From a checkpoint of a small transformer trained on Wikipedia.
Size: 16 layers, width 256, 4 heads of 64 (1 for keys and values), MLP 704 SwiGLU, vocabulary 2107, 12.4M parameters.
Training: a variant of Adam for these matrices, 326M tokens, 4981 steps.
Each number is 500 + 50 x the weight over its row's rms, rounded and kept within 0 to 999. Layers, rows and columns count from 0. Numbers have three digits each. The size before them is the row's rms in percent of the matrix's.

# layer 10 MLP up, 704x256, rms 0.0532, rows 189-297, columns 0-127
099:501455517441564424507527542559511515530511614557445486516445436373579550514449564570467442592513448481446466418528516446489447495458526532507534522523573494528493574540551584467455540547561501508474526552422517445402515495614474554520467468462456441442465446519573565547471566600446509602542448539507414429435491506547443527553526478516563494436473615495561488577537542484519539503549
093:434487512630507449529592493478519457481417524543473513506562609495490472430515547455550432547504551522466606590468580519446498541458584430521513523507403475458442436486543573538608440457464488423487507574605523496478424469506529604477486582409487562576559499457499462453516516467549489478449519565487478440497488570499579521462534483471448521478418441438516474527507442430428409444473
097:481508457543543476514548495559481559497481595438407441506541516479562614490479430458541562524488559525439479493483546492510455448528503513566489524472551537483461498538546485341520529458562488556490540493462478517481505472451505488482382507536541494506510501428629483486494445532472450540502495560456494454468557532558443482441476511533485445462446533460516480503434515434543465537497
107:506445513570567466522493565503462519468523425473547588495443509469421571472488514467502544457538460459507529507483549478539399513508480519505417514534413474436530555558435436447543439457476545563422469540483574559483404483457537499363489461459498484507549554635505544500470543501502577584493470392588461590541391456474545597555450536536488520502540493573511468448488522552455399476452
102:491530486401494511513410587483477521499507522472460382465560524486668528497407547498499484568584449422508541554469493489569378458504569464457586437485540541486476469481455402466484403501605517506500504563505537440540538521463460509453472498451432476549506469531516479364513554436472539521567494455532460551508521463551557563541600553555418450526405502496503500575508464489524465577494
097:455627474559538525475488435515445469527487523482532542480442491479451628503424522568568543505485571463405468459558564564578499494535508494521421405517550561492501500521541508562441519487480439575543493510414432528499551521514470422476437522468485483561495542494518474515569546358453412415505494532578548502483520487520608509617422460544502517519524451420404436506572447508561508492540
095:472516537453512506409443650507452549532492574481463508465449503551543437428485430465460523540418470359513534545430529437531530432461514563593518429499471447562527523521455540551496508505500533462569526507536504513550487455512520516398489497541466562536430572551475548475597553548492539478467511487413473512502497468429508604579431456477433410468472456497516580592520497408484539493543
102:532429529497488457466502415511557421442450519414538511474468467467576531519516474570419518526519614508446459525432561527479381465483610557470510522515574521577594558483430447575515517485499529391473460528495477491444471511591579499567524481518532492517423455457555555525446500532468441487547502502399471519548490473531509525469471511464515521584392454552462529549455530541519438555413
096:507550553552522508540587564438458551536519542498443518546577483507473438554463406458525517421535473500487490467501575522514520509538504451413561499452458352465431499493564503519499592484570523474485527516560511508524553500502537520518503519504561508478469529547538512471516461576514506483499530509529424412432622526520463590466426591448517461461424475496431528428606444464491433458526
097:526437508452457465432543507441512483452371531475545516562552540418497414561445533554537515418484520511525528490535562539464470531502579580514481480505525555486479468521550534502485438539554398497564494557423528490462398436398504544470459461386540563481483518558428463494432448512499554537397472533525499511564486498454533597462453498401467468563476598509536579558519495524563464467520
101:567531482434427555428349597444566571502553430469446479512526455545514535477509479479445466477549450521496513430546488444446440565484476479463510467561597484437475522528492494532508511467553547508567566492391445469555534569566557503556437441529440425523563535459491490536487462489448504560507464499518531546515491393595551522513527497485453448470521528536576545443486506565602528554569
105:451459484448502472431464548576462410400599541527437399440496496512490441472564522488477535534453500435452519520526519511426494467501539438582517475587522455532487392476517487524520531548496522519420563521487474481497445495483565505369479533465514512442501499434543361378515528571481528432538557560530497555513518576517500453513438522503557484519466467562444555487553521503516482448498
092:431533542490457500501509585444463450567428484478494456599504450516581510511550509338443558445504442502438451427521577595491570601503496485483526503515512513496458493543579440461485503516445579522546504518472543492513431488449507377435438509441447497448550593474477479574518490485474558539563595480565531518533467538525601587508454525535448472555493407452594520422484533508379592558555
095:493480472565395394542494535554496569484512353539512545569445443529455565431402619480533550500526503561481503530457376457547328467494545507526479497517459440559508522454537474467483524462568527539534512492467502509450514475431456414514508518501567546462380530578461544477558514523494571551427531554602438416559484575519480485506528561536479519533509540499487561485535443534555405489598
099:538484544542431526476416528507528503503411472490411522497475494575528475493490475453484503450560478493541603539584530422573492516523458512379522464469515485459512489548459454441412432556477485547462483518466480571529485535523567468548397510541553461481517483473465369452491490495540442547503550521509524497539488442561531485444460431449532401493519443504517357525470533556483543380551
097:482524498407552589533430470401568495438493466530499508466509481555448471417506479556598554519525415478479483489557419486514525542537523496524597443490497365535495535514486408508445557526564494447478529483439531592518531526468578488572555506485599535541564538529382521575502494508417500427498631449493489543518420515548488549537590468511431552486427547496503491534467602421525531451526
096:415497539502491472473514546584394480462542590513505442614435477447450507499583582515615508552455521572420588498502458498471497517486581408512507492470523420459542457542472458605434521463454415636524494469512474516481432494544443491580549513470561474535551590568579510475442503531442476574525384444508482485513465550482507504514595432534528442514511520554467555589430432483466579536546
100:555526550438451567520522496517457512522512542573512445399570427561475428452552560478573492508458382524468511481533466483545428477496491523489568374490405480551427523461344545410477604557515470496474525493427519520504548488517510427538547520433424566493503453520549460477505478489480482427547515475415507521495459522441461553563561556538590529456484492558494523412411549444619469580575
100:566508537510499519560485514425583560483528442527454503494561588569436484552452468393409462523433519418402502483491510509570449535505484546521508417467461532467530342484458434458624538507531585498457476507542491467535541518454521476465582543525507452484605493535528441497567571398508475527484468495417445560492469498470484506522439530517499506547493470541540530527423484389522541565541
101:457476401458445466483458490585481565438495465586518523540511564455470524519513552495473521505563451507526532467470512545631495394494521465601469504447481432457562502506566473413453580475557508480614576461412442509505502524516556506506524444526482503587605444542549590541503456522517469486470559485473529458397560514425447564607549539444488482494547555537488549559518506425396558577490
107:537454449396440461448554576490489504475474519473512522467506425489553483410465535562543633589462558514503525505439466476439508527466466517493524464529519480432448491506581510489534494467495519457579492527475539472490566539530441526483519553528506486488580601492399557483502474558496499464443559549522488483553520575465533557466551397543500507464437499538487570568529448438489455503536
101:414394533476477525508446530561538504488522506512524469530438666514514490515519463471468556485516562542568555479546538605571468455453511465440543504523373519572539486579512488509590530540445516422447469430486507557532539489410537558524503540458519648501499584528507546468519479450517437498605506373523499403533472481510423571478391521405529622481470495528510577486472415459530616558461
098:542489476432506439486455434402499576530475494467584415514597542574546563444516438482486486428558433462465527516571555530554511448520324558537603483537450402469454522508547477551471462574433538480435411569459518510481450485511387483480465555447512629412452504478460524461557528421456537526449597531586497495579535474394461591561501460502489435473503493526395376460578493513519533469598
101:502475609545457620530517481554545548596517401374545505415503537560511470463548494483617523507459485474504525582534427442498508471532382436414474492394485490474406530468461519467540457506505415474568564485507563525499551491537473427444520527450477636549540549473589533443508522508479587494401522508451462426508520578499439527431586548550490556585449545475508540508496521555453432461480
101:522520590503603554467533504538516597542442537557535508467518433488544530424541452481604523473523564428552504388491514529569478493470583457614446484540446486573527560441522526462472457465478453417595541430512490537606501509442543498484517412490555440558558499585541479450413474417439507482482513428398466526513523530443492576526503464642528511545482548518533445457471461553511496482493
102:538456541546489503405533485499497504500487352525454516493470531492419524535607519538537481510436475447548526456532435579530394468528458528538551529542505507395479512420531503378533474468570589541474435524519514536566466517497411422468585498441512513506543436570439506546516518440474546540437431488467482511557438440442432499455519442517509501557454529557513497434424440497547439553404
099:433442635477393483537516550550518547493485482500500480425461544465471490504491531503545406488526446516415569476444506510581614465432491492541570534580507498544584425478473469446592441509479550540485517444594461478449567511504448452513489448507447549485478513467486532459419536527460538497476566449503472398500487518552577623542417604477477457580499480562514501508467509556536483553528
101:564521434438461420470504483499503554456462526543454503484598507451548449539450474516507563412607451424490510497410521438472508426501500528558431510504481479432504484499449501464476575530577439547487502472468461437519546477439536503504458455609562422609462528476510518520581466523457506532470560465430441412462435572613515501555541532439424535518439541503532491515521557555445441573536
100:416453523420439514427518445537468413519563506524464535429512461482468385466565484523513495524501496461443567469498537441487479527492461485507559430584546434495420431463464400547465436503507494580513416543432498532517462477474500561602510465563506491527541534541460532595533541498513467488464466400472501464583442494520536561470601503440548560472466562507421577513515450507521552392453
101:558497472531477428447535456492533551548431584441552460460396494585542532573441470507460484491507519418540458521538623532537538571516539387493448529467454553577476479543501497508534474515485485550482482481477472615524483487515529420519439518528518547539480444463595472420407600480529478588511444522422497516650468432446428503412380452561497517457453472532490577433407531486474515426515
094:533501565468469495621543462514436526512475437490562436535550441531465536432515482496532525454459468442546493564579484564508474442459542490548479486542518414469524575492487412469416485417609504582532501550496533413474506457395521455500482511568498535501506424450527529504573525518438511541386468411482549508463484541575453516458527532524470398479491542503473591624450514545528502403488
095:502551490424462528431550468512454458507410520483501444466410552507412505524596562463595563481436485466443573477475534508557505503467502552480560524534527544529539489506529482414505468483558443455524449468474497543532439530454474404497519489501394507562461547582530472408483414537508515444450532388461464461509540481439473471525482490483503518569542586428565422478528516543475499470498
098:450496545488364485564507427517513405504512539469506556467582472539513454407508564553455525525510428499428502468467529464563530468458510522602495455498558502554464491459537488435518545487473445607465538490491507521486610532507467432436524459497526515535632418431462480536556491565479483480488535561453622566526490477546372591430442536471426584575491577522486510409525621460557487456506
103:506481505482487582360620505456498464549527523527521473544457498580465527539455502493512599497532484546378476522562539609441484493501519424529415498461472489496489537580453538466499387431468432519477565498550548527497411498463507434467509545421543511510583455519492447443530434446508583530509466593559597516495518519537519465559486516501504519570441483545556514546525474565548380498598
098:474574587515496450542490481564523428481587482578404415515436494578372519531520520472498469487480487563546543463540587573522504454508388472467615503534475457471372483512555493541515448509524587493444498559438478450563488458622507523520479435555447567464446565515594539442429520502469499519508509430451401543478588492476501594466500538547441443467460495495480434549484532524530591434490
104:395565558483545494476519466509465477479560458527473603628523575551566446473526485572512470445501497429533411502509454546485537517469446600421527432522567471485509476512552486618501415473536510527487554445533534543470484517503517540491433571470541591370449515543498485526433574466528453425488427460518509539568443558492511530473610537487566590510529485531477466455501479492514452531430
103:577519497431548490419513496599483438481484539454512596544474543417448566496510517462418572462507587441497494563498522549498497553474603488528405485482519428551472478468532493489459419455455522511528506559501566380541477519565564559537496552455452533461509445518568592466468602463502384528554552481431452474463459658450489540580510487405518486531536466468522354518555548512502483357485
102:493604490421500467544585459529520517477593511507528552530538451567501578490426381426406480496613523543473519516563605460528557519545540489433561488476472498451515565465427434534630517480567465517573500538395506426518500516447585509450539445420484497591521550377444534524501467539508446466410518416427476535476596427539511561473522491528449503452451472545451462467522527446553513563548
104:478459570458581506493538460497447511495511457505498621522406476587422554498502538506490494496529446512525509432444551643504566511497376503496553565510425395541502413591473521506548487421469500525476494481446527524487599501485531457531445512488476465467520401462505481584448462539510658527517510525531544432485469521397504545662475541402504434598440550529488493475513548447434456458548
095:469519489429480422522559598359514573503477550452463466617549480534465467512487400536483532531544545519462566587494496542466506417484474486569471471469415505519534371566394511500533459497526496528480464504522476375514423536469523625526539506599553568461477472453557455554583541502527491575585498446492445573526500409591537521506426469485420502473523452529593592488563443466495448486521
099:572502471545485453487539483459440528561501461561542471638457469588490568536407474562488497571462448486545518461464452525572541501517488558554529554482488441419563515483488521536445482444559416510487478554483494582576424502541509509419484549422460461412520519548468501527543502510509544562523574477508532476568577494454629525581489539505544436584450497469427510407559449462472469422476
101:614573617465483589392589544458416496467569546519548481559511539515536558530536472539466548468536464427472530569537546459502483543498481526489484559505486568489610540502466467481485485534501466391534571445491459520459433517426516493569532509444502534543494433567564558466493489461436484410466501494508584506423546532485459426419494516451540525531507455493537570395483480536512530533609
096:572519544410473517465538575535552463450486469531495508577506474458571520530473482435621481474558687511407480440558469497463411519497528523508382476461508465518555577463480418626520502450562456481504434428524530541488493530500385446561393480516520569336527509453582507491546609572479487490514497453512548499532564501470566521489410527547509522545562515537463436503574514501442523466508
112:489497497359481505544462578516499586471452540539528458491477420452422474574447577497488434510436557467428507569407503512519481490532539497506512478584481484516486504467507440530531479486605475498458540524521468505489507471541484419558483454449476471481467538476461448415447425473465492552452510460379476485523519429442515535438574439420551481518531512585591572447544429445487665502526
093:479477497553462445551426479460489471547561445473487455587434442491575523580583547467562403451451526510610531560535479474482594513465418395479557522445481509603390452519513462490507396491570511380537499555521390526598592541506485479505419515443526418612551460541454527474418459456486592565409527454587534453477468527590488497454465482580490563483430439553494533544481543522546511503516
100:495568490536461429496536507524483519578521412526479592460501574486459482440454452550500449513532524601505494470474458583344451529450531473605560441438530392586474534518467529457569519492489444516445488492443396500383600508384544483530444434492471507518507511399501539568393524490522476502404495537570409449537497517504506569509502513538436603524506554418480422493520466473467476441493
094:514511440651425437497521506539578480541569403483540377393522538432506500475519531478513407516408561489523498539488482536554473351508413429619518476538553501467503490445430494443415533571557474441588420448436514433534455444513601521471486632456466531415515448517491481471515504536507603525478515488450494500534506410504412518503473515470546543552479537506459438493508496480450558475514
093:585493432568510520437479640391551550605542507459563524482537547472435577476556454434454533464519491493495448439410508553455560500524618447490531554440532517441553518526443436538540590540491491529511543509488574487574515542533432482507470523442469495496482528458594530551530456561548477403487535450472447435583459457467541572527491458386508475509426481351429481519459469498450400515475
100:566487506459445492440560517519460513485478593499484559524549516507518498489551525436545567548442464459496425510549493557539490409496468526516377519495478557488446454479599463518497454591440496528510582574595477432541510459453516557506469551596524541460390499546556536565588406468454483512509496481478495387517533454440417501507342582538427545496513633563482528461537589421437471427507
101:423489538489490519546581417517499478423585468509426636466544548575485486503555532490513558563466446380527378602494575570492530454508470536439546456473520514508475472583493398468571482461442539548487533463573511418534516476504494566429476539544494549466519536471494424464458513514484542501517564481573519568462522489477550484482534490361618449477467453493385556495581469501487493493494
094:582444428521501452518407493592478480499548504517466465492527483497526503559476486621516573498516468479540490569502483483478445456494506502450596438624469399472418531429502507429436586480552584533519509526389435489509524536529590469491516464568488430537426585423530424581546550465499551482533569533502478443449381517553528544523543577521550407449567523476424489453472498464503494483527
099:571421525522490492572499411499511565547416508440493571480407546539554578496503534482472516525405548408466512564502564424516468494500482514481520543547527503580427513493488510462467422516467484554527509490544532500498513472598507529487501501460405493444555548618529464437507503424511516539490482490487494496473463564487541496431620528569443535498576623463514616483471484501568491503501
099:527447391533538542518546520435549512606504418549515365430593521415519549490423569442537602501459559415552543451528505561537503445503420498448474564455488522519462489458472544470547548501521579470500500512518449515541528529484385477483481557504434543502473456423557454604543513420499529551518536577561432480528548483469545482562571476463493499490468485465420513509388518465596456422521
100:577547468438478434569594494543452484479394579442547502512453447455510542530508582565543551600471558484455496532434391464544472493508493538411472469617502473471423512448533521500467542536478528499377557559621429446565525500447460537537472427495545522511637512548539474427504554507514528475540522444459484519489593409487493428438489494582475542445507468531481456419535508456451508568455
093:457523489415519479482540444505484452435496511540564507506458446526432482467470547447476553533608541471489460491493509600415483480476530470548547507464596533474462585417616506485593505544503579576505546467497544553452452532533434510498414427376480570381465513412426488478508430423482517495547522472482525483465460411414499476550575518572477470458561510516491526478415520405556518474407
101:434385514433521536527474470548525491479589413509510488487471500566555546431418463394518518508504559506420538422512495615572448503458535479567481540516481505532512495479516446468498544521480517525452517460509536520557498477504457454465531518470486459437494462448471512473493537574478492439481558558489553426560450594452507581554564512474555469411410463491421583582449483529481461532509
099:539526475485568521453468452448569425447583614540579492551525449600443478504553490494373504541635481549574580504484517556604492559520418489538449488504506536531470489543493535559521517663468536526455467518501492499479429534425497484564480457461459447515520459497516395479517469487498408483486591471502468439464475385400474473527483585528505483497475451373430499559514537555532492491528
095:515463538498451442537535506482503463519581540520462527449492506442467549494451485510458516486372445557512484546420467447492596475506520521452463564481515543460427461511420513587443432438518420385433526583421468455494502494542478620486510614499480558419462529486442423495439417485429564463607467589497489396403551424476478459531518422455576474443407521491434572449453571592552491547536
102:565435480463552453513466562475499454562556546504464471418533429548500497419410470482566531485549543381552531528428497471468510466499570514523548462537466502432479410563426568566471508499527499482531520481546481447580419464546513433420559456531547558554519442443504509511493541541487568517490547448429498503484518372518368487545533419493373497475506476530580448507511578515544503456509
099:471463402483512538606548466447479451590519420435494522447430530592513429536472473505462476552435580480473496532441502524479481519471474470581511479447539510533499480488503555369585504555523525539520511403451477513445497520518447445570491497440472462551415526538482463544506472436449544556505473507526501529519441539503498580474401540534451545465524511452377546635549512537423552524588
108:516527469471466563512566562604506523590575493502563548537505543550491454541508444637455504494523526608438409466503463499457470550503464531430503500507484555404629475535501437517529482547468544514484502503501538509453536498494514551448519516463522509480476471562584501512407474446549549505501508403510574489508513552601515505555419507615489556527525447486492508495399503452470485512464
103:441500471493553462519501346551509444528500514502449498555490533491478608533584525538489541552482504584475514434484517442368528602519486413509404474486501527554505510512512484512561490454455430476573431427550509487424558456506417549522470469502538539466566477555516501546521590456531408530543592598484546440424480488563480554465432523473450492573404590463450497478551524478552521520411
100:537447474487596553532525466383555446499551479558440512415583462554515583531447482547525526450507508489415466523495530565464500482486496464545533480518477545486439464478541453499510533471441486560538516487497479424521600507542402537469590464564445384575518482436525484549516572465487517501519473477572428512535524536489431521497568448474442430468439454476416425557483498480535477453604
097:525475437483469536434487495432554495472517541422489467543591518455522470552511466564498497471572639524520628422570524452497481519432484591538432619477478541454520422540532511544435570483452570472474582566535543507541540463549389476595506418471541483469478583475529457521409502458567571435488454566546451527450463545519518524502368455498468606515447479528518580507496564480452423463520
100:595445655453553571486546521507455509560473479478481417558534545458526529585430501466492561441601509507365536432429518491461447470474559464540496537500649493423561482443480490503488454474498473530487518439464518409489427445512459435476510487465473548585473563516514592453511463563500516418475585503526513492468521601452554458529448502390535491435435491483428501514567437535547510579463
103:442551520477550619465498465487459574466567454463454511523500563558454535502505472519513506470523508597477470527527457575572509512475468416558482533422492433512448514444495530396506520459488518493410572495508568498503512489446531462384463501459566487569468502498455486522536554511499574449459426481514521592421500568493491471529464537458491538478498613514450445531555517573450549577468
099:544478457507510521476566486484517384594542513474508579482394474544452599540454485540579477426487493580509514565478531517540523522472530422459519440464479564484435510470571458510543544476489488452491485558506608502542550500488418498454495463434512529451455500452462432493530362480506472443431523462496610466462466615462509586476435463615530492517489517529498502542560515517462566581499
102:541468446450465551546494549543454523392505457527506469403402496571493483520458545558559518502552473477509465555475521413520437427506525431503569510495510514512423448564446491436411441467547464540496426528512553376463466512515480486419424539569494579527584482480423487535386443507488545688562442575500565582528472502506512470537434500471505566475472426416434567462543447511389446398576
094:493457482534450537482558534518564553493521447496468494534454459509502511499487462367484515495455444514480491476511449485489514495498515538564555483443613624445413421447520560391594496483543574530392462468455485463578614491536489536456487452521480518520558536452518514435466485482497422501445522506416494581495549553403573479478580447553459528574568496502507470460410578435531547535569
105:506433451424486538491465466507439494443548478562531475572462437505495439526471471368442452515505490463524601542566514557506445384466467553525537524526555543574523458567482501489436442569602443463592536410501440500495582525451570522503422595505511502521471542374537457525506456493475463557518462500420466471507584451470515502492499514529522464551607505487508593579466476553502546506503
102:477474572401524515513473471536553490609524492556545423503437512553477492493541475439520537415541534428545533466533538491550436520462479468458529509387455507452446599514617480466516450558529501548554482566508518486562460545451577501534459494490473394478494486452479581564522545437483444471570389529529527474515539604442504423455366466512505534442502423467427585494562521504495509547548
099:527519502513434502471484539613478457494489488497482572545514443486518480500455560529491388510451512521568478430446520544512464597522469462500476474438493406499506516509528460496471493548502561505460510482448568545489521505553501458524538559457485447553466441519613520496468476500533484519489435443514557617601420550468478486439417549477442512518524617573491541454424549618538462512493
100:480453459448534546469529591516533473475521482494594535489585477528448415558438480567552447414584462488546455500525517512533561419490381537599543559532488521509592439462569428476472520468507577499468481516500534426519506526500509473557483462466482487466479584387515646524535568506451526457578527425526507441464538465493542502497512463430534576497545489556488474423506468564556451492493
097:547509532420555483517454367491462431520526397558476487575579509515501522581442545536422528599528467535507517462457489519566526485543486513438483460530479547479515557496489489558505466489463563488473494518528505536462496467498456495377507469439558543436532523479618421518419545521488573524557492448586481465510445413495527591478472468482518507564519457423550507426439601420612538516477
094:508513527481508547458502565454425566576496362458547420513440523503456545523458503505584567362516438537522487478509502563538402529450518507471554432439510514535574550479506378558566548495487426436504538594468524444469473488498495475476393541521465480473435480529524512479408485490521447495556524481502529491511526501499486471492507551554498532530550491492468488437493525477459465489493
104:428545518443456479475416497441525470479471453502613419543438432444594436473490544625485511466560458473515599494524502504517412514470514483556553470494392512482553536441544430454593506467515548544514509537557524523500488492476454611417503554606485436500500494484423500474520465449517390465448529464458469501492491539503557498427508451487516518528459528493553502436510511494457535534542
105:518520495421527533480386396384527507462557534428516589473546555554482517386546520474596534530529456562517566548588464599425454485424372533546516489501531493548419471493555487531354520514569521532491464570495497507573535494541534496462491525531503556560489455551432430500408579445546469491526442534569551552410440428456528450373345537510533531440534435499541520528506460502479509501523
101:479526463468579508430531471411457507483493551495507553435520466499412471587455428459415479521575457535493440480538581465491504515481559552501460527413409431435510527550557479407531527534579534502492488542515537521446461522553614553482448424509518460502467500412507549497503416471516420475450408511493494527522507508536424523461451502520511528498563429513668517464489533497516512518413
098:487419539516452547461438415500431502473573400462528480399531469534498516484441428468433521555540499448516484506549485520533497469509526380516529559456461569363506512424474449393591500507518528479549524533466416535438445503512504526513539465404467529449587514489445566550539517581431474445536463558456548548548504516514523547393486515588507518498448564485468456460508504475495590613436
104:491525484494541552590385406484412430549441523483478476581569570512438473581520510418467528524461446509476552460535383529471605505516469535512493490448480473609498458552525475534436536579459552412410511523547542533567547501542521454461450521454550531518548546501502480406499493446512484502377534442448489535463609558446468501559500564531468534463504507422475521509479393557502393551433
102:379484491523561469488524498507541611504501418540486412514523534457412516438511504444488515382520494484487518529509585486563459518473445567448520564564548543502503592479596530471453464495494410543495428464550492448551467523477529544505493503406402524566611489489487479578462540413456481527499450504520421457575561595496463506494552485439420542544605456516531530530465541453550531455389
094:559378552490545378457525526565467589456494428435509465524427512451444529517485525504548481381481515431477533535557479544563547522497507468548503504502520465508530503531459571515424515360566523523511599487533491486489527538514494522526506544492484418515479438482485381531585474546522485418392511501545460538510453450512542503610494576497441544481522589552460483478436424496546528482487
099:412534604508488556451496527520577491440491399544549490491454520498492517480497592620506530629508526453480486494523473463548488533509524442493514471421542480567581459495432468459497502456544472474516512500594423448474497497481285515597518454493466490532534507595471514451405579505443509503482477544426528481548441492544498473460549466474480456501453535583542498493468579538545625519494
098:508522511516494564410523501453512647441496575621438460619543484530418405488531481502396480526446512437548506546511519497384503474474463560392529439528561532425452524486532482447483530530602491612521482360524485426585443558530537526431468478515555468592503471494521476545529512607491450543456482454494461502509500499495428517499571510519542392464413432554485454461560439538468519518438
107:506518568549454482496515527484451464480430471434478492601569458503496557466584493494452478421542508530571555447497475525500585496510541472491529407467494610396455493504441549526502564515466547535495464507510476527530439499443540472501474482456559441481494459557477581504522487479513473422597463601444455465445533533520565470460563465404536477505442561491468509472434449530548465539590
102:550522505521482524514459474528492490535533463634459354509543415476530516606569469596452472532537474583506481428528474503466447427510463494553554573522536454445482551559467430523434535494574558533551527519538487580508545522457426464552492470478598551412454495371517542574525645570502496468568450387571590480482451528482505453483530513413480389547390486373525466633520534554436400503460
098:506505471587486466477594514520455471570446473390507464432474536560505453383533529583482464491453499394526544506538468640570508571495496577470545456560448523498448529485443488532433489460437539593495463512573539543422569496445517541492481502540528540466477535478538460432575382481467512517496442559478498520522489539380487461479574462478484405511542551610553498478530495481456466367419
097:518496529503447382594462567597543614518498521579404570494594429493522457496448440482505494479600493531452438561467451443480472510478557546512469457552534454521504476479524472514477518503475439526403444466463478532366558446510497445543518534542541518545525473552453408445464497476504429521430526493547558467638555495551484476545570450444415493469625598518482592531429559498548623632467
097:478502498532446488513537480515595554546512478519477489589581474556479445458525476440444451491530567584531446534551482540557445457509522627548446441539598463452487485443531428458435485591513554449508487427473522408489492506531458434557473569542556463515566427467573586540438393436490531538530489526457553454437386501429465517501485560519484528463430559469446490505515524561510535394457
098:510544546550510567518544533368520529506438540606502455478405484512507525458537476489483525500443501397513415408484505532611511484519499544428519484484520552499562510544463486565422534445475483438555512528502551458542474497586486512527464523430456582408473480499462481480511453478522485534500476580445515460502501462518483492492413486576438477508441479478435499517562461518439570447578
100:503434469624467444468469422531490444429574493618554558493469471486472481630381521494482514533527463446498563529424511527424595507457456523492484444496566519516435446454561456428513522539583513491509539540619552439532448484478556522574509549544481524560403415476469498524620552475477510379575501489502540581524450507516434461456554447515478427491509494460513500546382430542528556570534
098:541507582434484420531474525480572532460513494430513496524619461518544538518534423539445439503463477502486533418484527430543474497464512534483418470442496524541554428597475495511495496506517464485480538486547486488516584464466498545481497526612553424526514525481507523480547545494521537554527550565500534543492500458519544417563460513534461394477478480536410569429589455474532514551507
102:508495518480543643484481474411560507532501475404405457420551477521464524454456524428457524436487494594492472494593477571491523449483458487506445488529492397508548483430485503547508543438414501471534423542447450474582525481495528524509447565428501595430521534524496465512579574565496494548497515524528423402468569542463460492537493409423495519504403467471486560432601517532519520513447
101:512501499615606559504460505521410510519499506472429448391534485578455527558523473441529474464436489436434542468545476519443465534508538454457542537413502399454535489466543507453511509519486489523480467544549501493620441506490508502457582453437550514568468462509501497482444508597503537489532486483544470515529493506444458415524458550570540429424615432493536559446407536442410485441519
096:478501461563472525439377473483429505528463483465413520505554575509373496437477626401504498426493498612464464411591614522448559417507523512529468487522557499480436530512465519457563513527474470550544469540496467546496487516552411507544445458483490555485484451501482481529467419503514578518515550400394414447577467467471499563478570521421501478583550507543438502517568474538541563452554
108:551539481546484449520450541555511470490514476496549523488526487574447408372408496553433463608551420498438515479489452488464558456484531512611553486570492557458439577487480536486388411445559415472407454465539460417439495561499479545494592416476536458487468571554482536416522545467510544533558440468498464565505505511448515484399501519529496490517554473448505483503518518499545438515499
100:523484476518512587547461590417550506427556435446556473481432575530518477544505580455507522479389463517507500496586451499538520535493497490494438503449481552496535438465400487451529605495440530469478561512462460399455512485531504435490465545353500442540521544468550493476444573435593528524536450446542474492534489431547506543530421517509475437384467461497427478510581510596536499534583
098:516563496463464471469486491533529556541475548510550551534446508495423434563476499498573579460553631577482480516475485556412464518499514587476447470499539491496532529533337475536541624499507433436433536526530446514508502498490417461491463463506581536571617511487468574451531580520551506496516573479419548430449499611504405479458468441506459493509570508494420457482489423468554477508472
100:541411664465449354491485611439412543507456523436499431541576473470469488515575475454497487551625524497562539477540489467557484430532515438467475493374588536557575531524552477567485510510560557455513544468544510442521401463510557547571522455408460493515472461481450494516485471564489460574541414520534395499476554536387456415530460455525514548548498472572466457432522459425488527465544
100:498532545496571538498509559516544570476447536497475517463486539476479446474582519389535517474444461585541460498544488458496367486494534503473446401497487510576455523499545524485498527474490364555522540517428480514492453418530483490540390518466513443494385444535441497477489487652512588574501451394599498504482474490513482546475450454513470464592466499580551521468561478552543511481571
103:498494439478532612471446417478474480457446472524468593515538613575398514546548511495541472423448491473531538490549558559515563510500425483549580614552455459561477564536519548532528520521485482550467475502501515491499537474547502494585626537468493451445479517527405527466416564509553522470441521536534448513481477483497463513471459507512555462446510465452517468558375497478545424520476
100:561452622535492477491516508551507353476504492559396456555475538426457575563585439538547563466523440465461496529537475575654442471503534392508475432408470438495499525502513485480492536529516446474450498532462518566458456534505444582507425540472475565496590511565433552511516526559479496556380522420508505488523458541590545488488409526556483531441469509502456480532461495547539473464545
097:502441491535454512463511532508495441465495606538466542558472498511547491534459494522415446549505456534533460570549553468480562492511450454507496421466454497579589549498421476522488507519505481529506531478512492561460496490578519547563469520520568360530474487574490455501466471591496440504573530481564499518573529559566495533303556411544558538456476498498498455447526433537531472622554
102:487440448428550513479485460472519545440518535503508496506472517502512517562475576469553428485498479508432535632493547425545515555490476580427520458518517454604471567488460474456421491505428519457480455556492507444549549487569541443468475501537490483429599399438523609528486555459519538508594508482580451516545515551465570484509488527466511512400547437421505451479532568528468521511499
100:499570493559544530531512403502561489540483530517615526418600509485582496497566526610500480491506439498530501395471548545509486474508465585558454453458458519559504519561490555478464505645527503456448490487467424549505513508353548615436556543455453489488529464447440418543444379485480476549500607513547539496483533414462441502498471549396569515447476452434570503485556534534559432507440
103:467521488489426566455467528510530621474394502526468515479427451384459469509475496479482476544468411459505556497500577495469503421478503421510501544540466523494514450445440548538530472462575529454522556484542452426500462520413495553477439481509531455578509593542540522541429448522433531586460510494418466438552492443608548538474548374440509556502527532443522567398406539450570541525533
099:499439480484536481477482501573494435495461397595479577450462422573583513504438568468455583513533478508512531529462539458476534495488595500546574491509493456433481486488491415520506525484489470464513543530552562498497492501504505524470498550409520489584488501487511392467522481551514561453477565472470452560497557546542467596534568510587532491415470544448519420582520536491483628508433
099:548557512454479559511512431413410497544611519527465527566492463552518468521455545439537508581431562543555484572516541537493452444478520496401374453509571374517510555474478418497511511478473519430491428487562497470564430518521502475504569599509494636461411499497476517440508590458479433490475545491509441503505467436379486485531491487484480496464441466519566501477544404450498460525531
099:518442483540502482543493477447413543468451508406481467648510572493453478521558566620472523488542487499475480418502513613568522469497508562434521552500471500509438565512536520444413611495510450499471497458574503510494444435447422429468547449531519489478532430522469485510510485481493606503461477507524507516481536515537423585545535533414522476417484414510377481392499405588547601523482